Part of a small language model's weights: LayerNorm before each block.
Each number is 500 + 40 x the weight over its row's rms, rounded and kept within 0 to 999. Layers, rows and columns count from 0. Numbers have three digits each. The size before them is the row's rms in percent of the matrix's.

# layer 9 MLP down (transposed), 1280x320, rms 0.0764, rows 698-741, columns 0-159
101:583488466578498500501511502526533482520541519468469542493500496500532475462493493409473515498567478467498526516538467496516511490468529511489564536513495536463484488490514522545517490474548509482460479532527458518509438531525495519485556439501528519500508540492515495441515522510462423497522482519425458506500435422444526521486470451412495549529551540542499420492503476471479501470509551526476565460566429507394487553454441553485475541471561521525476600423490536477482488471554505
093:515516524545521427468467555483587496457454478490509593517563589450509532567540484520462502525513570492489546514471527481534461524469452509489452539576426495492518547508533552469488440532488502513487584508478315551513513623547501547481520486524553515516458518481481519456517474468523514478504476515436516508496422533481527495443481509479452463476482477443505517460453481507466523502478434449486489475549472493478489441495526554434458521500460494515515519479504446478531443607561471
097:347510497586526501554505490461463562510455473473475491476501544463493482547473479569489482477484472447482500552455552473483480588580448543556509560534590415477525527501524500461489492499504516409542522535489626555415447494544546490482468505524509491500496564476452479507451441435469554461476451538516474499504525520489531517510468516474508483547508499542597533494456510551517486472554526533453527462520510487453524465447498478504438544541502514506596460533454488466504511547508556
099:473440494538534505523466502499489498531473478499468429433451453503503562557433468476475484461467465495445477476616569446479513553497500545502531495380516506474490401522551551509503500511528533508389488540500507505481432487491496535512517453565489500540543549493454522515494442468507511511473542572538466515553478459512471537450490499537437528469519509520504483491516488498543480402463567507489468455465444495528517456475524412514560519490505506423524504504513512449526491547559524
106:505496551432497491502524467526505512399488440548509514586456446433463518512552485585517453526536520536444495529458577502556365439518477461439509496516479509446603576435512456513457496511479511499528410510473500402468515530459445427482497476535542540452538496517503518517489478480509541504559511541504484512510479499482454530518510483490556528508422513522528514476388446528530534459516545548540477523503496509560442530549497468535502464501521472449522461451483494489516520503519515
101:473550524439481452433478444488482467430490494504532489515516525522477503534457457493498470500492508449492499503527531446545542507475441426463454478498445507492470491534560545495478471517477566564491539560453565431469497490569481503498493585546490535494529551521508560447473534479469486449535478541473503454508523501491495460377577465444524510530553523499545489544532564455514516483469451488521452517496534551477501517510494468518491494531485468557496550469495529451541538590528497
104:450459438462491536489534490524441405501449475541564470521511510412499425573538460501543531517512480533474427501490464536517483523476537529560538489469538551523540450445546535469467533567587581544557493453437562492472428531517523571511402533428407509491520475467560449530479541489486487513466509521464522536480528499432527504500416468421529451559440478504538478509498539502565546506541473496461469491470568485555456489496531493506536451535553510541477482468543512503539479471469487
106:452477513501476543522470520528518502523482468536493520494526478480493435532550423510540423431453546543545530388559567471473500467489506585518479541492504516511522474516584495507547497417476467494514454466518571517498452575481475455548452511541463550445439496473509611436445495527537535521472453563557483461569510522500540440561504534476544470581546467516514521431514485523502456498509480508505491425489530492484448471401499486482571432465511478541554499528557522551536450635446507
098:415465524507498449538451435492510499492508449489479561484555560500519517470427482516540462526620489510427506517482516457543507500476498550517506528496520528494612469461497457476493513533510551552455485446455507488508493500441493499506510436515470522443455448437509509563441563475528505474534472505456527563543490567529431526495387503530534479544514497447494495551540578499510455530502605491474478521437510568463489522451451480498496528473563536486547530463505583549470518574457553
094:530498463526516357511424432483470551543526495498502484534506471505504445472546492453510544476559513524454441594510515513530568478534482442552475469483493494438460526549534463566540555520529496521540485452480392545472494488492429488475536484517459464551487505503449531476412497536521524463591442470466461509530430526508547471550419473489491525594523494497482531465459504495518483545533528564488503457537466444431494515527531435479547500454514489515543522526509494559505494559533450
095:448510517487374465465451494553548548491484466495573450554501515602547515417450448419514448485548493551488495436502551488558466523481486478524559515513471548472519483492494506483533544536469523609486519494432457437449449498593582516468522520571546470532508509467526532489494538485461449483567502473497467519496491520573492478441436457560529493508470524494510511493516565548531459475496516510583490477497455472593489519591499507526532490551570424580460434524531475430489514559527484
103:424486530550485467453547502526483551427550499493520564508479507435473470506522490518516518459498522525460442459479447543485476517511471436500501535522465502473443445504473433497530561553509559459533539442492563534515550494540529537498494549547489535509496534598556481493501460560463442516466562607494496428525511483478500467535481451462496538459491554487512496555511491483560524408465514481535438442524561452473502553482472506480467533444453535451490504468455448427472470524462462
089:568544474474483442448521467490470429562577491510474489479519507533474560500561483516479566525565459492458558503469509472543495504474464484454462484560534491457485560479464581512506470499471490616507512487460384493505553521533448481487461411463515502550465482563572530486481524559433382547511494524409534550545476427509464416414487511505500498491514508483527507484521503491472422549487541559521451507542467498524493532477486493470518481386509443473466441563466566512544506513499516
108:499498470427557490442543478409463542500518545569449418440568491544457502528474521473499449519566458544523511544503474610528490502562448465470513489460504495481544493474495475484512470495531567509418498514427514469493561468523538517506414518438511499557507515492484429510431476487516554469557527418489480536515555467574507556534485478521441509525552591477506472444427513558468496458491483426555499528489516491483529386593524489561535524519450505474474566549487455538477542439529482
106:535502528481512449534554447452467542454466500503512523483539542542472489535474510499573558582506523504447549541485509468541487448563468562548482409450481475542482530471442499454560526476462455592559534469494530448465511505470517494516535495533499484504511534555466518509507466507463530469565425421524580509595510546489448488466532526469461485481481507491534505478483515453559568541511476471457563550551570522590555548550496526454454500455497542515442516488452475501487486513526503
095:521505483530459458545509490538536609512561517463495593536514419483487482487511470578486495485415529496504552504491505539504573467467527464504498495520449511524513581582499481482544537407467483511538459451422577561476517450544499479437451456368466576521528472448507503452504460483478483553547465509501401516487507446559493544522479550552507519445499471484487538473405470505508489468446549546474417402483485478497520528444454461465471563557488484475591510442503451450507570479492519
099:488467560432598538544414470512435520506458462532513495495494472531519494502503479497468516427488491439471497498395501517471525465495550528547521517546537468500484554501524548444477527545504536548505508535560507529523516475481537403550494503524535515545527451467525511454492524447552502557454561487514540495507491499470501521532529517413507474559550568577514455500465488466550478519503442484437483569528537468483513558426468504518451456506527434533496473475479555541500520524557531
105:482462539439477525450474614521513443558565491562434493513552460507431522492563402545506560499513498476554441520442507498481525497546489498500549542419571504516516496507474553510491572510524442524519543489406578510482449493427447533519517488459481509579526460469491512487496499512500457537520447481488428545490450496529524554438435450476471498532510530537504549546501485537487497514475516426498519431480480452505434486527508490480456453512456520468448556514457513512536511526536469
090:563524481534532480502560507490453492478492526475507446417550561490523531528553468437465457475483526457522496476444500521518500470518512465506429471489510445472413591518505558504467481476452510439395489450503441483504482535455465523523452478482493523561544421468500571482477564531503523471553522519470525448501454520483572503418480546417510487536480493512457514516476520513411534502438559536529459512514499475383571556490456470470523548468441537492503526423521541504455473446499494
099:510489456490519525497452519485514556480491518521497443500432516492483574577514475494525468583463531524463505514562520532470514503448593441499518447559548550484489459490491426532534464421493625562463445512510451457536518572446486522476482535497472466478505547542430512496536421465460503568546511504522486447461554469592505501450488540457539559493507486492551445490466511487483485525475508585470544478454439509500471534542494439478593515448522528527440502480502464506494434400454479
099:526500535439492580507471529519482476475540554547498482509521449512554463501550529501534562508467484464530475456572488532515456497499486581480571466568497457528600521474530545477466527516552513559477537470477582475561445530489493459444421471452528495549526493543518465498523523550475449498457531580470419526464577382441515527487472541538518497527425481475536470478509564538522473509521528511496414457498487484533538489476470479520481532467518508472504535510497486545505500465449493
100:411521500469516488561579521498513514483519444498454545501387477534440518519467457443479479448538483544506534510478521486460491514480474536477566503482454555524523509482464540525527472504474517495518560508471489491546487549449516525497459492467465493459508519493520508513529417470445480480491597518526488544501459473613515597421479495515509467562474476556506473455502498515538472430512512461455470453511527543520449455508498528501514500502516574492543536533531454481459532490498497
099:576407504510477491548462492474579559551552499483480444576575522497478530500513515503537497583507510462509448529513540506561487485476503462456525480453495476504462555462464483447484453486469447582460515472469513484466551450463505530474562503441519444597482524472421480541494463463440504549555471545537552526473537510475483468452514469433467498498500518523445519516439546498512549563506542463573448531516531492472580513537506459457486552481451418405550414483456468541495518502567475
103:541463501482449458521512496539516554493467428424594549485484469505532573465547448514451425531461474500510500519531525500446573508525504545543471480505527518503598539509488572564489540569449481493474521493537450512506492483533502522544446458533578517526511509443524568489470507508538466517491466474550505483496467449516498441445547476558443456495490613472520503526554512455526542452513451521468464476493620510497499419552503470482497488515489557546542548479520520459518521524459482
081:564442496552530443527549484440527493417510448514480523568489512542456496535520488476482518473477585538511457463477482533506433491486573484558542491431544497407469469510438485508513486517459455476489541490537432472557574451504502502505466473494530560524530460557461496491489498555470425554507542470522486496537495540526540583482525456471529534451558464452481511521499499526493488499444446532496492476534540468456520543480497412508440455510505553450530533518536512524469514436489522
097:530493446533454462510453520408526553483430453514484503494528462492564543414475494559463490558456460509503460480447518554529474480528518537492518462492495496533564524517525505507469509483534491440527497498522518557512491474450529512482484546493504448450478514486530527538448514466534534506464423388486444521513543466496503526490509438483514470506408474511462488532530480560513590506556506502436574486443451471447543492446481472494546466489575407483493540507503442538525465491486556
104:480545453494517476546487498486522494503452468499628511517484489499479487507520521522492497565488455502553527488525538411541517487518531425409549493521543538427471531461445479547524444514457469557463458543523471525458464464466493505583509500505528485478553519478471459487470548520490510446501544520525484454532525459469422464480424504493467508420428490519481445559492462483521506469517510507454500577580563525446491563513493544416531455487467553447469546423552514497532478518497480
091:549430443482516481496487564491538499546468529441554532467471504523451452411501530495459491464541467505498539567545499441490507537460486554439461511533518455517444529482511526535484534520466483528514495485523425500470484547506528472562490424520541544539506503505501478484499449498510471416549506527513506444417513506482546477401521499473545525429525490505507510516401521504609480529395426531562503472482497511509518552480468488469518557592515500449506512477478517480474489571536551
090:557478492509459526516468468448488483508481430459463536465541447550453506496509464459431537450539520454511488590472487516470420501581470478509570453559503504556486484517472432427435615450551422507518482564513576537583512484468494516526556565542436537581497513507477523484507467522502495518538477508504545522511501516475466460503481528475492481561487472487531514500516584470531528439435502469495550506465546489472526517493566465490496492508490458499529536557502484549418469508541545
103:470531467566549489537556506514460455447456519529425469572439519423437476564405473486506526583513488517509464477543536534477470489577474515490535539516449543529525545470532485452465459632525505563498539487470494485539506549515484482474436448541496422427501470572521515469490421563546479487447503512495481507366477476452461477528540537493498487478487524524521586441583504491534516499500516495394498498561521460484475490519445459560392471555486451518475484478511503542501544521518492
098:536477495517470483494546471508506518523530561464443537567526465502539533508470544475519463452575560527465474489519502520545491519528534442539437526534433468442452568509497511479486457526460574466506506536459516450436513534495535562494466500471480531514531550490520483511414488503527470511559473516428419525508431490609509502459449436461553506437493522483535556476494536543538503465511550493534494441522492458570498494502504479531503492534471529461425505495428506377508480479508516
105:513458473484433502490527425512521489444487537493498501515471493545521483490424418537472520530500522494496453476431482484470546529462475475564456531452525508541553478478588529561527559565492472500506485468525517525559506529461475499496496453552518536491565510506488529486456537500484496462480535504529507528514495485490458494526444509435550501532583487445437538544441524481533525539508479497479548521510447545442507504477489513527377521466528449513503500480526457552486548422426577
100:547413502471465528535483577541538450496500500528492475504547510488476535469511498468463493551528438455505522514503504468448456495560501461562517478521532545558531454451485520482569531531488516566513506456536505503476595477433472511532503531497465461558544463530465586486517505466519474538485445491514462530460519532545484470482481468408449540477550431639508440426491469555466510608505447528428604478551467409444502468526495491491512544505502477488528528490442479518438507557466511
094:459534542481476489523441446520479446460481523534478473487501525496456477518597481551555499511526545531343481585492467475414455517519507449463499559477514496555488512538515503499505474551518493450473488445502567483502636556492490538521455532507424474435548538497534544558492490412597471484494506496545447503519454508434458569547480422516486560543535487545453441482510461556428469470467451451536566472507501579529397529521529541491471507533504475500490480514537428456482483498540493
108:485521514510529429465464540512527469476509486511468498520444481517392513440445493503507505446526576426431551504497421538512522511476556514402503532481486508517439544524484527523444519492435520555477442494556493520553436477457496553528471482495486467503471549581495518505550566515544485518491511500447498490531478513452538555402471524527616411550508580457507462480513490475425471480511445548447473443488486461527554480437510516507469501534480507502527465457537460461518508479481515
099:472570511530525500452484460498534492497502543504504495509478511604558546440480492504516454543483532415472489521503438503515537485435507457484466516515479506599534493524548513466552505533465561526557513464512590499528516501463469450498468559555466460486505469483437464456451526561467519511472550384500521498475544424465505589511474475491521491473495534402461482523401464507532526581499513511468459449520488485505470479502499588503534450450465494529488450511500449511525472525537457
095:599490497522565488548486490440451542452557565445483457479452501464593513455507533491463506495437498538486542455544523465507499509541530459565546501541473485443478491534554468488479517532545476522455498515457491487493495497513541540490444495467498478502534430496576447536489543550547539554453458476514454549431477464526498542571466478508469522522496532498526520470476479479568471487441524465506488484551514515554437562497471511530552548525475500439461448524521440461522511528528542
101:386411464479488516485454387500527533575482490500540484470536566514499509518542517480517484506541521542573491552514521536484484492481542545461554438541480527399483437533559555488473466535528478473434456498560462500465567551497462440523499444519467606503530537471439541528506530495504520505419525500587458512543497490490512425519460488497552553536502573420471461502466485435496494537495428470558492487519535514516473535528448531552437465476517509464537524491489406442502482519549518
104:375521470451509551456493527493519563516463511524475573498506504512534517523490509544496545531455456461508549448589502464456520519480463526526531512539493440477437497492514513484476496549581508483474491546512645547488515484487499489601504472456467523478565408523530502537484446501571538461482472516484455500416566553513475576469488533467511530497470486500466484498484512526541464377571524523523494387417522516536496476460542499523547501458462482468474487578476490540521548468567494
095:470476543456568546452519448510445485461507435482494539451540540496510444493486503502459569570497521475446550509487425467561533445485495528473554480509447481549580454526476475534517498520503512509517457505585543531483473466472461543575507511505457523459527563469448500550419521463507543508559499528469500539515517409445468506526537416492510492514542504478583464546508489452528463483533468529522490466481513457485464495567524491497476533460473528531492561530553420539500548455478585
100:593484495505481436477485515535538522537525455499500524590429474486494579492443424514531566478525436545536467519475464559568539576468530462406495463488600475494429523468466552549510460493403488444498490523452460489484530538485531494512476567479538442502526457526472475517569417475546530484553523460501420463541443498505558510479479520455550593530492503494434488501482534513471580496544501432441546471474534510505502511510530441514495543569445480542428489487526430500479405531506515
102:491579506442542510479462531477522566531462530494509432461517522447552455488517517495527522538501559535530496566479464485447438492519511461487438488556550518432503566502543416544501526486426399513431465476460466414516472548514504467471472470481522523453527543473450474522537535579470545528602534528521523531457506419450447482544453467469523531484472460535503553536536505493537496457591519521528434467492551495564437520552526507470521506507434505470568482491455471481540517528470477
089:523513552449503560491466420460487517536416481476507526462516490470521510427478486448513543527436509471510476483470458535460514528524509433496472453487533502518506584526521551473474482451507498435534426556510596426554482524539479476560469488504485549529499508480441443557478558397462544413442488544478486423574514445475497504536513478455509468412520483467486532458439434529506467480527478563511442563476536527523564481464482538456536471531465495516452474598525406538510500555540484
113:427495455504477589496491577451493497517495560533506421513539543524484481532458450403556458407497504525490506510537565486512486565482433549530488557538417495500544497533490412453461486485451495536491483503446518470506552498575537502457508468507541494445594491481500520499547498497480477507540469470455545529446566516449540515463494504516570525439470526529481553500490433509537469407565424584582478502512484499548474439490507502463544501495547425486498468474518504512439501569529493
# layer 9 MLP up, 1280x320, rms 0.0762, rows 699-742, columns 0-159
095:469549473504415473506491515477527463515513507466603440467538554459433489528444493466452475476517436498499405530519529437541521500472515615458510539519552495571509495476567549493460479605525466537451476479554493548437502491515425444540493564559508470505404431510542402498539482524508529538433485528470532489512438544507511473461519524456486479438381522448517523503500489457493477479574477515525549462573500559490493507462483538534537512513496459506556424448460475551432458496495475
102:475535490522461535504545586529534430531500506512481465517520493504507527586492474510512434578423562535553552538445527444593506513535568511480430493518482527607499517484483541424520493541485474473498493521547537537472418518549509509482462500491540510460548443481462482494473473535489499536463502550504513445520502499435547520557507489438545535443450458494515494494474475464473514494449473508458569469592490500504396514490486521476612492509487488497495558457544488560440487501505451
099:464467498533495527428574365486522458468463513552552524523455541471477432487486457562552441516549522500496517530425479489515488498451547537449484524553520539470483511508562474488460579470448468424523436468493532451410542485545502510471558493473539481489482433464517550436446486504498514557440536537459554462495500552537470500488496513554443449556536523638463461493475519456494450498506499497496451524528529565511513526498490526481420510510516514514447530423515475524460481479521487
102:502525499457464517562506548426472498484509605458566435543466537487530470487548457532437535486432411527452490485481444486563488558465536440561523512446524553466497470495576469490575438464548496513439514523501527582504534493551514530540485503486574521490479501539515504487510514495481434524441485496498545531552476443491531456537492459523479442531566540488455483534492445486454477464465442483446536538496468452506579536457471526517419498413467456545475514481560505548450566545486437
104:449497486445562574483557478471553525559591581471506456529561536476510464522543527489456482541407399544541512549489512513555429487455539497549482519528464504442472486514508484486507485473494460536525465543540558514508501445471486433482469496476473543437459449514487584456564497532478482424443558527501571520452451521534506552496469462590524472603528548438542421519582492533493535442511512519480481514474579476458505448528489530482509529482478443495460535465549428483501567474494461
097:413517509474490540510541523541437536479506523506489465509435469507467432502515507479534486467531568531504510509539511491451572494487485471508485557502553515467579552487503500514505568485432459423423571486520553468452565440474533439512532461522492485461454465480527517505536482601533496506496520473458503480562460522499559515545519488532532470505475516537506429449463551517456540506504531451495478550561556466545525514504474558467491426489481461511446501420421480534511471522491550
105:465580401441542525484469495501541504502562586496515408422459471507553460510567472441495413574452449487509451499525516513480517451478509552504521544461555524542490529547575421418522486510466497550518539524445572549500491487493468421506508530452484446485552516511531558497551495560415557462517520563449484453489516467493504481537537526514531495539561492486485419511484485569571472482499483441431514486519557480544456506615475569524434555479457552449541520485514476474475509495458453
098:427562557520581451479475492480516552561530579504475499551450577480446486521553500459521481509469510576511497475491455527475549495550507437508535550456549473513499500566533538493467517524570478518546458439518536521548500558433481444506490434533542497526492543466457548445487507455451447500456505456408502502537489487471617532495525504449484464520433502522500491541431493432536459451432473462514499490542550483515549557407502578545521541487448489505471527424497488537441499423512493
098:445435480476544454479491464509441535584491533458554468555495530470529460501497431561535542512555467509553468512422478441531597498421475485471475492415500445522530563470570522479489522531520459513486435556442515482456510469529497481494509543474484519489465558449456544445483458519506466516441500532521517563547486549546517486502461594620472526494482598538546427504456481504501502395489453428468523505489469440525527465551496507448502498582514529494519467527481496518497521448536522
098:478475448479512519491481538513491503513484499456556513440504570556454534473553554526425492472465531487517527494503485502482463543450495481512515498498536514427571474522528559438483507482551430461489496523526490540580561507543482435474551519435537493478488481587464504390508458519507468629498494490503502495559548459556515505529550503517568460462550507471504494491453426464461491450490461492456534516510489496543558518530504511536513428443499484527527515484514489524528439437480481
101:490502463485498450464538492519469515495500572463518507461502506482535464551493466513467422548528459529490512518485473493505529421499564526490538470471453503467448564506541450494483515594492482496497580527500522543492524479552444492513506496503585534524510452471437595538495511542516488456469527529412518517551448543538518497517546487557495475493488543557466498516491440542511533521490441528495458471488526491454545510588479472515455495460532499456545550496454459564490553484463476
094:461476471486524458501559559412450525469535494426564452482502537427430504482530501579514517551546510480531460538486504496549475509492497510503551530454469476481529493509464481584478562473533536456542515456471466588534479443503480442502511543497506463544461470437540497543562469587502518473498511499484461449500496531511495473546564468552539526472548539486538535469436442544523581431534534374524489496523464477582456459605473527475493506529547515465525514495527472566470453488465463
102:511455493518597511549485521467442518510586559504484498555442511480488499466465453459508498498470458575526482587507521521526553525490563496488515545418561566494457554495495531400486452494493570542499588466472494595478476491503509508566489462498497458434491522446476506497506500567499518487488588481493495478465512547498600413509508492497555571531434524522481554529547511495472493499542458428528466513525575434532474499425470486433452498446443537562575461481494488469522505541509446
107:447526453491500502468483497407441524553564521577547486513509502452444529443531448485407571513515477563500494473472482479544540512511495516494489416461513502522574525498615462495444554541435494495474595506590531526548496519578487543479531520470542542481501538527515556476487477518473504501451491476443483567559484502504573477494568463550570477507438553461486546427459542471479460491501504551521469552493469548450481449472470511472523492509501525414483503481517505498510522578527528
101:501538486514542661523509506481399480492497503486475456495525528492484492543499484483572455534465521535481462532555449495565594532432499451480482486473455488445465523468536534482552499494539578523439565461455548485457460508456477481493527510462500486511483504419433460455522501514488483509530496565489429525478528469483572520553551477565448490583434540474472475482453437501472549507505478502547489545545468528489514459473495526559480486509493512590407410495531482530437542512522482
097:473524461480525623582498508518510505496527489442474458515520518496526559462486556435484452489449460533511463456548507476424467516533443502441473470565535468512463460540483421494517515458478585516503475578492550474542539487560491564449524591479536508410536495504473520465554489519462539432452492510475524513534557549471465502569562511427553466527413575551513499450471548466536510482502472496528484526518470511510524428434490549515540513485509494534510484423516506478494583443556468
104:479496481534460485506551517474486484475531497425540499554519474462494554540496538423466494496451498502451507556522497508464499481529521452452517428485497488541451518466516531512423476541615532456515451569526541585522469507527479415452509465490513524477434456503447544484531441517552416551511501551470550397526476496474498460520493518535500446577538511472432473515539475483569503456493488451499553546475500501464555479463535524460547526488510518499487446449473529447529487476467485
099:453515538503466492532502472438484476498535530457583506522481573418515452466504487464479469482485450571553465435496538468570476511534455516573511582509538544555458446459480493453519566525547495580538542564455457508476480457525514492509471505458521556526521530462466561507513467489463497522481467495433512487539471512477543472519475512470501472467502549464546478438493511435597493485506473447503493510492513484554448482529467550540491528538440460506515491525540465612526487525535456
100:476525506503486554512439462552456464487529515465541511538450477543514545506447422512482509479497458545528490497520473499444496492445599487511490531529521530551441491517513474456467506506456401496484522430510513519514484511442418486517407527487535541524483422483532548525560459509482453432493534520513463444540448517488478514467469539532483439464501508507488525559534474489476510435489495478489497519510441562499528524530495508507512541534557546523622484508482551583401517515566464
096:497494502524556485502579556494491476519614546515554521496496501514511445466499422551548447521567462498507482485477477467540550521511526498509455518481564515465504528524457540454512539550472479528499513514501539531450531469514501450512493422507503539480409544475514509434551479526477466534468524477522526449503516544535518470611592518453488520523523473492470508525516506487414470485472462410526607468459574436473513496489504520530530525443541546507529459507492489484537550479474523
095:455548518476531500498503473470440473541570470483614471487484490508523554585481402485529483504506573494500455501516453540559517433474552458452443501507559503429558568524466542540464516524510482450442468426502467544476478520544516533453522424472550536490463548517540498513537510536483480538446507555514519542501477526521507391520522564527549456542442597491500470507477475485479482471477466506482426517539488481480517557553448517555452452497576535411519465537501509506538474490452454
100:463569458490526459531505593525452460511484535528437538481501504527536510475492484461441543517520517520495495481444505481447504470377565469512474487447554507508582530504514552490445479503561505465467527459510574522461477506531477487476450517469514479485401542547501480458486462531528483500406469481491487474555584541538480589555518482629495552515501480514452509492493495517463454439537437484517592544514513430520470507457478473522600476483548537433496497504546523503479519536386536
109:465481497445504531479427509519462540481564539463527507509438554530441569571438538575535485485452486527445509476506454520478509570422479479515517546476519493529478457564522559493532496521588503439500520489545526518494522481568446492486556502447547531505481511426398434543475546595496508526516532491433482470478474438453581434461501510493528488479531592477453589544486418512437531505510461510449481559578477538451442546470497528482496433521498476475528521539518500483483505553515505
092:481524566502498495479449520509432487491484524500532513531518502468524482443529500458485446473525516504580487584493551400502540533497476499448484470485490471529487520535502505450531516545531557386508456491535477528424439516572476559503531562465541460489419500462532515537519548530542509466493507491517469476525494544480541467526520546505504482477432491634455505423522506510544495505565505517455462517400496465547485460472453497514559480456531507527480418527437519480521513544515476
098:459493547447561502497449524528540413476512472512411490533478480518517529517525566476534504490541507485431548527482532482518505442550501544517562576418497565467569550468525477550571493496532503577467538518458519468440433568535527501472480536472517461471439406518435469413488446507475487516483510626433518513547549505607526500502479531603483495517503530519533513417478467393489529486504479482476486480530600524576452492478503504504560517447423535458513490522508575517438497492487491
105:508484502481487534566435442463520486511480501457465491535585501510474485508544486434511480590531489434484528544493425440528559450509504514549537497529539472469541522427590519462526564567513514512505488440523549535541498491505420492496470504463536481573458453488485500474488454499496502509541520520526452487456525501514550492495495463477430458583511509539527563507502410511506495474531511543587510474502493404474525459550536508551544494513508548489493420388630509430467550452557495
095:513479438450572490485557510559479455486536506467533483537540535535498487482529523507534449515509500603467450459488466514569483475502585549459510534594557473466513507410464530491422544443523530519471480472536496478520483538561513518540412474442509545474478445513472515493495512578517503517544508492412528479551517502561522484501527474437568477499516516520474534433545539541468539507511549531496522521513556514447477522503480513461597446450473453473462508442485478556500524570471469
090:498459415518529501477544457457529513492434473540543473468519570439441452509550502450574520541519504528451467436586492504540474449457515425490377507565510481478550512449489534470469438529541511497442482471491500469480478481484460517459510549473543454508476514468537537503546516549483503473571593467500505489494557477592470433510513508503519514591437553581501441459485494557486468461445516456466483508457502457471473551507494470440508569443482474464508448454435490474527555564448522
100:505509476515508512539499414473470441473542502562496512480509528545486564469539548529471484474487464497518585474520458524494535533501441450509449473450472526475490505437459451518510596475502485467471509490505559492524460534527469440400440539508519491471506528470521526501532530521513562515512487486537466410538511532511516499497519532565574455456518521474543454500493506506524425492473510467458475437500442528488524517533501505509577586534445454505561540497501456583506475460510435
103:441515415495505475545547465437462483498481463531518524446517484517488480546510533477517453506471459554560506551518496472477481480519531469507501536511503572525425605492486549515529473532532544469481576454535522510470469515502422440486484558541497491469510457542447481511477510541512523453532525586523506496523539533435474496482503547520550495520541577583480500527491450472501497485557518440398562447459573530451467505508501611474578513469448510480515496486479526534476496511517482
105:488560485503462536498539432547505474420495508477516469490529521482466530535460516485534528473421530492478535544518493488536455422491560544542480490500483533471497543496457515517472543509552509518502519455520512497489555443539492520476454492480487529498451463516450435534544439497487454561503501514538537497482536457459489498569534476531495436474499485525544518567486569487522560486542480531548548516565515431467469532514460467482453526510489487417491526517474440505444505521529424
094:490508553513397481469552454492447506478572532462479530502557537494437455499460445462514505478594431466539523455530536437512493487477556455473528451409547522510550551484531415475502570574510469460539519465520508491498459527548485505473487519474513464467435534468543467455536439522510533577515568518539512487450496571475456471505480500426537510476489526461416476461503535459526515496530557418555498573561500455521600563504492447481551560505532517432513527491498460498441483485515470
095:459512432502504512494464512498483480415529551575513435565492472524511496482560512504420535518497504492494456513576443504493543494541520512519412490529469541492483483479490512429503537545453521522502522562514527525518491516482438526517532555531499497557530513447499488501497461505455478551539509539487443562491509514466542523462444529464546495468455583514412527538536529543523456468540554513444495538537453505476490371638476486448521452492493459477514492529523560582527531524488481
106:397519462534498453529534507530503533521467512467467500583475528511438522516488464421504481527520471522412538509394481481496500497466531435550550490497514530514506570510538430507420530557516540435486499506509530514465508518506515521483416486507514440489503513474460536507506479567534500450493457517499504415573530549490575465509500463499526451470452503486529517499512430540543586475545519467566491457512550454513504513565500518530627517430515507420475502499494441580547523565476509
101:505504553407505594456479502493451567533563595509460489488430524496520527469515523521470523477486534519458494480445507462518457529528487502487527462499521554435574487537486469453471525495527544469475510478481550553537517592530457549445551544471508452519444504513453513530472426479484480509414606517448434471533522556530561485518521605485460495530490507466537533533485527450521481491477481519476631455527426454470517498513488514603553474481475484474506538561536412490484466515469502
098:514543457483498602483493563451504473456499509533445410483576538472558512512571457496568516538571530472496509496503551466497492460457572424508506449490440483528564559494497499530460447533514516475539588566460545464565396468485451483510464500474550482474465532581467526476598495513506518449457554586468491509484526478495550542544446417458441474466507451527485452436456470482475518479540420465507509502471508420458502515441456513536484595565476492515482486512514519471413509523461443
102:469568529438574508477477537459526481504491559426495477505477501452447535467523488500476488489504499491560444511517440449519542517543537500503469511487601517528531529517533476439472507560518541551482544500494507494464470532479539477486489551398510412497456564467539552441534509470523512476531432519463480488551554487481390475446492473453560456481411524595527518547538521489438475444496560483465554524513424407460523452570488505613502529459519495478467540508575535524464502512419546
105:489450464522454520530449506478471429539538453578501471573485477531485516569543480487484482510567455521556484512569534513526564422412560433462560493536476449491478510508512491415482502564581491469515514436553498474454499426552440479474535533533559487489493457491512619541469498503520445445476609493531480484513477559491500503559455499462478449523457532526436489505448538479471523525515481467435508526459446479519422482554508532589541475544493467483529376499472462550457467568550492
095:491455487465540521620503459533556540467535494459521525525547491512456510583501483448539477523497505521513463502592482447494508498526569498510517504540620472486436573505514512482503444537479505507476546491486497498506489437572476480467527517544552492497550447421514491480545597550498466477580554547492547491525459491508523528426549535471534532475447566536502523515458471432529497478548473478412464544537484521533541504559486456575482453518477509524520505507446536485512455538475368
103:501552500475516593581509526503497482516498514471482496509547574493546499509482507504499579477473519463533535559510476440525538423489453490536508484529546572483539518468526444477484519483567544476522560481517517465455450474459485459482490434494540499495498463423491446521477436499434455508493523503463552534459552455534448500631566456465438475565484510475512470512582457531411457504471443422560504517463476493464501440502487510502502484575552524452494486449470508497523599478474515
103:458569463464497526499540545468490429462552517514461487534431565505487442578524516479437487609574480552453506516448444560517489511504527540504489610533465495448492528458531473421492503456497485508463492549516544516549561529541521489536532540511480575528497478469485494559532521529472482474547473508461492466495507452575500427473594493457514469547517528463513492575411487521507500477431458467473458517512487435539531431528543545508500507427501541405486517505506430474465532470505517
088:501537536512482503470455551552489464534514488593485540539502528509458449466501467466504459472545455505503492488513546481494515404492526530465520542459536531420482466461562463441469479576516522526442546501492498531442457450540555472543438494473528525450522535527544553476463455563476485515522561453494490549536465474439524506492572478546566625479494510570522439540460521462468441515427488445603511508560483546450538479519522537476510555495476512483514495451484521573536505530490505
102:466542467511471525521507537412552525473501504508508509524525468532515562478528582522497459496476465485522485519480491461442537427487503505456498440484507467492566531525524464580483565544488471435499537492490526490452506522505591478499525509473596463484453401454522498526541572499465484404508478494474425524487463535503520458460496471543509444504563554500497517428513521543563536463532476520488512578555554471444497536474440503437477545500532485446530446517523494548520574510499479
107:486477466412561511566498417450550459538552525510514471535538634469476475529498487466503441490491446572449422570533501478508472432477519514542540462482544460457548488522566472425474494523461552554529520496484526608478481462504486525504530555480464497519534530462549489459510477515517454504507584476488548493495560450517567435529473467536536472446431581437419490556486523503479467431510443464503546487499458483512504532508512522502408474590515490486482500493575478499492497547510450